Weights of a small GPT-style language model, trained from scratch on English Wikipedia: 8 layers, RMSNorm before and after each block.
Each number is 128 + 24 x the weight over its row's rms, rounded and kept within 0 to 255. Layers, rows and columns count from 0. Numbers have three digits each. The size before them is the row's rms in percent of the matrix's.

# layer 3 MLP down (transposed), 768x192, rms 0.139, rows 4-26, columns 96-191
106:115126113145113100113128164135145098136178113108102105114128111133099123095111107137098096148113110153136119160081113136154172192168130161086119129133096148131168138135157122089110113129113101143120085077116145137104107121115142136143077148111125141153121135104103137171123080102133082092
099:104131127118123171148145139146101102127114080123090092124091094132141130103105126148132108117108099138148110148150111149136111101141129125116142122132156122072143097111134133177129086138125111102080124125122158136134111103107096110104142157151126137105120073137106129128159145148132119138
098:140123132134098138085140140122111142125157154097111093169105126161137114129117170144141175130123139129093151142128172144149109131166166145071136113119071130141083115110126110137127076156148145127169133096119113135145125131138112143063083128094122136097124132183154121125140122156127146130
100:142110153141130102152143142120147125088105131163141128123144119119136132078156131140125114133144099120098149118039147125127114131117115127100123133165146113132137074126142117116127140140121122123107130129149125117090172091153121136149142124106127164096102147114100114091158129134121182156
101:129090147137142112127131159118125133135131096063160115162138137120127151120153094107155156151122113126137116127143140108117110173075134102137124134191147118146090137156110167128131168142110124130119155157133140107112145114168132121113135130067112139114101134104121166140119119127122088197
117:137121134131135180128103120101139099076087172126169155130115116132089068143147162143145156102097140123080143171121165114114123132115148152126103091117104175129127105148140142146132124170165132125114127124144134103148156141107153106118134144137106147146081158142161126110117114108103106136
105:137072136114098101196117113154103069134113128133124161114112137133103145096169116160087137123141169119140115103120153098134137125073164093148109118116115094107118108109174103144148124144149134158142087137126138155156130103138096136142166102163073167139096131119139144152162101096134125117
117:099153130114136109084114135125119124091119110149112152113126103156114140101147119128105155147100093145072142101122158139158134137121107178127159137154112109142119080114117129115123124081165116140137118088092134158137110105149125165142145141131133083171134112204116114138091144102143101129
104:184151157088106134128116154162080135170125109128143130102149121144151148174086142146086172129112153114117107133136124130153125130124085100122096128149131155145137157138168132158135098133127133108131130175138148135081134135122109122101155190123105128098106155149127122145172155174118132104
100:131149118126132113124145130175135071117151098140123160096126157139117111149079061156134090150127148161182117134138115150128108107089111108130133137140114111116133170093095123090143137093096120099122137116106123142164152111159107134158154150133171112128102135078140128169134099132111133099
102:142107083138096134102112147107129088115143102104128120149147133135112074100100163119153129085125127084159134135106159143115146139102137129140116132105115151126138151094078126118077114117088132106132124117132133200136128122120102093182137131070094133099137100133141114149134134141142125114
098:113116143137141145113135100094098085110157186123093124118125127128121104138133185135116135108076107150130102154087120128106137106129150106112148096140118157127107129105118119104134122117154160100185136110117114139101139157109119108134179094170120131175117095103123119128164106143083116162
092:128092128109087113158123176137115106145122089096095106140163128156139169169126125120113111128165121132123120080175117162116145132087107113150135126129141130057139148116158153093110084184131161133121123144120150105125143113081079128167175130130119156187158152146124143084119124112136157128
101:135157131126166121103108172127128096110102151220090178118164178130155145136164099147144131130100096158154129096085151112122128129109111114133116100129109119129154135117130145110156142143108110176183133101126166097124146114129100092117129134120105120158108122161116122151131105138104133097
096:089160123118168170135133108152130158110165163127148140146107158190124112178136176110131126157124105153128137171178085126077113092070095101122111119147108126135137128112133078133076130145110119126112099129132148136111121112144124102129185099127099125111120113141150090087146105148164143079
097:133123117115113156145152130128138110128139130168138143094144141132111148137156134129124103121136148122154115141118150113125149128133143120133114170142141106131147127172093123149147148185127126144087170153103170142099128143134095128139149143137127128125106133143118128120108106139092110135
096:128122117109173108163119115087101147128138154100155133143102152129114201118121137050161122101112175104099116110159187146183130175113120124112116128141104172101121097144132165151144140134151087103142146114129132111163111151135084109133120123081153100107125149133121122117100099139109128164
099:162105106124145114117178157100146144114066169140126133135099142174138114073095107129149168126113121118076146135134118130143172143114094128134140153092126125134116164116151102090151152114077099112137152121142115109170119097104115128149132145115144131102075168115148104145135108111150126178
101:142104134116113110153148130096125084145127119157130150134124094145155207091088103144157075111123166162162168133093153139169119114121112142139123159187153062121151149129113102119162172109110130104136124158091141112142123095137111102146151125085113092144116116177117111146118135102164108116
097:104176133106125152088143106097112140119084095139128128131129087116100105144126115142106127140141127151163120135127144125144147120165115134147128109134149073136088102109160156128120127129132139193126125095140147143125116120098126136142107145145099109112152146133078115143113137140142167151
104:117111160124160141130138164164063117096167172182090129113096140106142123115099127145126137142160149106120166127147144086093084137111144109105175158122118119117126182125143158096118155112107136154133119136123117129148184149137125130082125137082094114121124179118137114140109108142148133113
101:111114072137140146130082139108157093122089144081167172139151189130123138162151153171131117097110152111093096104102143154067130104142132147128129123137161130130141132135104164135122125169112125125158124117141100130104094099115106104108175158098126108123151103127128136100099119157135127128
093:139130160125124098105112113137163145096098149137149149143154141159139110142122081169145113156156143142140138126127151163119151122090140174128157098098075090120142159104119170090163155113170135154124112165112113118141105106158119162165153110135084123121134119101154120171154131176160114125
# layer 3 MLP gate, 768x192, rms 0.151, rows 5-27, columns 96-191
099:126124085105140186128113139085116139122172101156153169144126154071137117182113168108143176112122119105133108131150102148137139080100099148110105162137136141106139116133138159132116125101141094125184103132146138115162136083091094118127137156089125125139137133119139131176132167159139112116
096:141132116158154151150128136112097115143161120139145088093122162125086097130120097171088181134123138105098099125127116118157133103127107150130136179168120110141151151120084127078143115118125160130119167114150125160159131185161125108089130103135115116095086111132081119122110136150097140144
094:121124096091180125120138109173116116158127079147127130158111134075040122163155126114153175180146156088142117123176097107145108139102116126132147133108120161133146140137111145145131121116095133101156173125169131129145132137109126137133141117131125121132145112133096108147098129123178130132
101:164160124108125125145154106133140109130138139179123122147114098153163099131097101152063132145125128164165077171118103119166149076167105146126124137084100083131135123116135083140137102116117104167136147158134117123095110107099113172143137095151111141138119161148123095120154141129129155066
098:099093128089111158131158136128106121131149145113126130143146141179124143148135125128121141118111188135103137141166114108170120165134139112110126131164136107125122109137116112154129144096071083129083140164129122120162083128163150113121100085148141157185107089131131108162099067112126172168
101:154147099136134107146131141139154112169152117183156126151083142106149149125100154104122111148093126140071124107141099125140104143102116128132161123126106135120134116128103153084131097128166091097123116118142125053142096166127154128112103120110148117124087132151174151097119152158084149066
100:144125105110108110152134158119145150139180129120074141111129136109102110138122123112145146106131152139118134149168142141132117146093148108128098145150103141141125109131151057140154085189160108098133125131103150109082144086090121126112129137129166142144124093104158105107138141104142102152
095:128155160131179137105117123119139166104153076159139134116134112140160123131155132116146135124123147112094139110151197193115095158115124093095144133133089111099135140068091085094109151089115102128152095147129133147142131120142109128090088131132135166142146124134141111137099125108164136147
105:127156140113098099121099137156146151114144160141144127121151142136122098159145117166118102158142105168143109125180146104146090114117133117117177109128121131140111140137124132078135146119097105146135117154142123131130116119159089121124146121151173111110078174130120127146127098149119158106
105:111079103131133140128159127106083136108166089091145105137146156153105127051148123127133115097110147096151097132112114148154176098102148136137148164117117145131105132072094169113098102106127077086102102116173151121157117160115134118168098137137055144113114108123107112158162122140120164092
097:117156114083107110141135117124105168121094113146131128146121143124115136115127097101137098148185123141117178085133104098128094112134099163131122182109109104154109114161134160147149137132112120134120134153164133132154136127167139143111123121071140094179124144134127124164121150109138110088
095:112142135129124139138146143113112110153163140121131181109128127115148113173121070104120151157126134117185141149098146118138121112151164094117131117168133119182162116088111132192130178134071126112169148121138073149143117130151134124118123089122119122170135143153117108151106084140170152125
106:125116133129138143137153114142148156127119098121159120164104124112107109135172142113136140131145163140105154124163093102154147102122112110133154176149160130143117131133142122118130119128156106124145133150112067148132139164114165142113112121112139121210128131116136140112148143142151144185
100:101148112069131153126137110119169149102134124170156147135102139152128125145161095120115105141162122126139132169166094112109101125104101096132145125134108078129147146146113123119116119145128144164131133160148165158148096103144091083100185088124098132120114149147130102070146095163169179120
094:091117114122083116144112145137118126159131122147136149148090154084108133155131117097127096167115185125122135184121082117127088101118175105143134142111112161132140130109132157117143129156104092121164128127093143100113146154121119114131113112095121113161104130155117120126105125108125157116
096:108152114108124162118160145158157114119071092137108133174129147105136120139140169122088135142195115193118135122127112144138151084114144116090086180136139109163125132098118131131117118113137115099125143104145117130169081170109115129137180149118178133103138106129135135125138116121104139145
106:121130105134122087047092094092099089117153134119076150156158106157113153127138112101147130153097130076124153141100168109119107133136123112101130125130090184083167135105123135123131158164108126149138100108094153134089126136127131137094151137100116160161104121125131126134143107130129108152
098:116132174109119162123133109135135101159096108136145129134153124143142178125063104142133156134121144151144077139121142111137123139144136103143125140137092121176117150123112128142159143157107119178105120138123118120147120084142101141152152128109118140133135141106154150160146156099170096089
100:144111111156140114152060146175186096131150124163126111138140158148141127091195144116076144121159141104095123121154093094110168136136143131164110154109109149157139180117126107112086126163114133113142135136126134100116134131102138130112145126136131131119132144128094092139099148144126135117
092:138112111109137137143157093082111103128100109098133129144140139081097133150138103120146107142099140152129137116154119100102146167119157115116142110091150144133163088109128144128108140104148165078145127129138136143162080135133161150129143105127097123117140132135149116103101144087163125203
103:135138148129116094149106158132134124128106144129183082113126147152080161127133164125122098121155134120133110128110159140081147105110126136105123122120147164140123113137092098143105140114124118110140153116130162141144157138147089120106121088155136098126097164154121068139109132139159162120
104:092113135139080128079148143134127154141181124082166158157160140123147133132144177138077158084086139119183132159111107125137121132125113159146147178117161134151135162141133128105110111139107162123115118101082125105122140131143139133163145099124138128157160129114170090119093129118157089157
098:115134134101120106162077165107115113170131105159106176068095164112092115117125117122100113128151078106133115155107134122161138124119130101093141113185168184132135142169112120136118130112147113161161131109089133129137139105064108137118121130122129140095111174157120126150142117132129105132
# layer 3 MLP up, 768x192, rms 0.151, rows 5-26, columns 96-191
107:135108117118149111132150113080146134118139120103084142104156145139094136097148158149158150155153157128100162150104138099132177092122115193147128115135148163116128133157110102149138108097114095132113102112152086150092100148184128190136125145098142131133112122145126165108091108150142160106
102:138107135120093118155115096159169145086122042157140125143153120135139131053137089127172131148145166127179120138131079113124153136135123158117094107160144127139144134118141176168161132134129100091117119166119097104111095130126149149173159158122092139109086127066139175163125101091125131155
092:082160157127152130099138145126142145113125104137106141133130156125098132123140147129143146157100132102183139097125118100113081129134125120068098114115095131132136163111108142126125160144118119162166117154177176129072072177149117138163161090106140095114125143121144112180128118144137132121
101:082135096096112094133124109123132153095143175176109147112133108138120094149097129115139147122130151170104093121102109156134149096143163152075139133059118129127120131133125126104105105090116101117111134135116104135155090167106078113142146134150148146114087153181112122115167172135145169091
102:158199083124083134102106186160113144121119159145124076126149125154117140163111125118158165156113152131149135130106136072123110114125127121134116143137094121137121181139135129162129126130121147116133098150170152145118114113100144154138162107132156147140152121116131119140088125133121138126
102:162156079096135149122108147077141118114106135122165100113090147080126111121123126149112098076134144111082161141129113146151129154164144143141140097137140136178157135151085160115112110177092072106127181146143126095087141187135124076128107111089146098175106150109111127128128140105102128114
104:116099089110124116182174143113119134150148114169117102121119170108130085071090138137160146160145163155153144129125131093102139163132157141148123136157157104122168114151133038128117114144131132183151144118140117144091123094101119106114131110116147125117150119105098125120128131120116135112
096:150080103090146144139115130121152154127147122153125117136127158127098133109169137116101128138130100177146110152112104114083167121132147109119139129097118157090122158123173097175127150154171137116126141083109142104149098100148094128135086133146118132131115129171102150137106134135115068128
102:121126112150127115137141118104113115146115126121127100156151099088133134149116104097124159089154167122089113139095133144118203191118129119154127103143135110120128109115136116168162094145169117158125146127168131117086106134155154130118092119123081115151155134188123156113137114131138083157
106:140122144095121100121163066117127143120123144108121170136105126124152156116144082123082162121122153123114092158131113152139117126096102177148103161142152133100161124142163114145145166117110124131147129162129053120137151074134109138097149113112174133170085147130121196108125166090135109151
094:087130106101109147129090112142109115129096118162110139154141145118109146142155111128113123174157122145137167115131136110115109094134111116138149153138107123123107140170115158141126123122123142141125095142179167103146126131145120118146073090114150100149108158140129076131097136101176127076
099:156127115145132153144113124119130150105072169121151161113114101086113075126095106141114158145093131117159146145136172095136078067144139132156115180139113127138105119121119132188130133108130104119145135133103106088102085171156162148122109116127153083098105110137149112169141161103137111122
099:112115118138150173099150088118124150160124124136162081102119106134130104145143148089157121128169153143092159146104164149122119096094110138113144149091133113151146153097127139113118140131126169131114150124132155134107115132095108171092140125131119134130145186146142109111116160104088083173
080:145110145153121095146094099165119105144101117075101111151125135127098132141103129155126126125098123114125117116121142172168157147130143164153075121088136132113113101136135151128148150150142137095099112091098110135097178151168168155153088156128160107158166128137136147156128142077089097136
100:148112140150172118100124187132161119133146148118116101120119120150167131148101144102123135118117049151170149138142126124130118147087132129091143134110112131103130093114191145126096125056116106126155102102165180087114135157140126147131119105149119122071132102115117137156149157140128105116
102:093140148136089142098103117192130098117128079140127143134115162138119075160161127179092120132175119176140095148139089122106126113160157104133100159123143107174115211133127083124111142123115135151143122112149135127110107125138157131105130126146110121145122097138125109148150176124125116141
105:143113147113123090107100130141122152186172135131140160121132139098121130179157131124071115116092146094163132095158100138126123107136162116114121091125131128183159109147141122142118138109152167126109099129125146136097130136145120101137129140171132127065145136117140079118111152148094099118
102:115167165118111131133142125181116100169158165102137117119158132157141115109079166148106199132119121086145151129157126089155095140198127096116117108099111173133143130134119135160127098139116146175102151143146134114097161126090105102110163150158143124088118117096154143121128114123100089149
106:168121111109139103147142139119085118110152137135165107162160119149103151118105159151126089092132119133113121119113113135165103152122119116123132138106140163131124160174122104154169065131157116115152139132077131119125121136176107132123157129113098138171149118090129114083162095141128114127
098:136155094104148109104109101117125066156092134098131149143164137121096134119173140106146114117134151148148123126113090089119099154150118154178135131108148157109159120163093156183170133154133138152129140114141124140142110153130136134133155090119139128153108129131117137106100158134109087134
110:150120142114155128119121079126083141184139156172082108126145087144145135101108131109159166121097094180168145143109106107177141139075143126166110126105098120101124119081146078133142120167129134156099159124108171096137167148107132152115127139121109153140139153109082116150147122126127102103
103:111145098139128171163088136127110100187117085112096111122076122117108100132133149111116094100094130121109089115135113100151113138147135094108119142161142120159146120143097100120074146150077104091112074057142154150123149127117141138114129132109165180172093135148094140097127107116135109136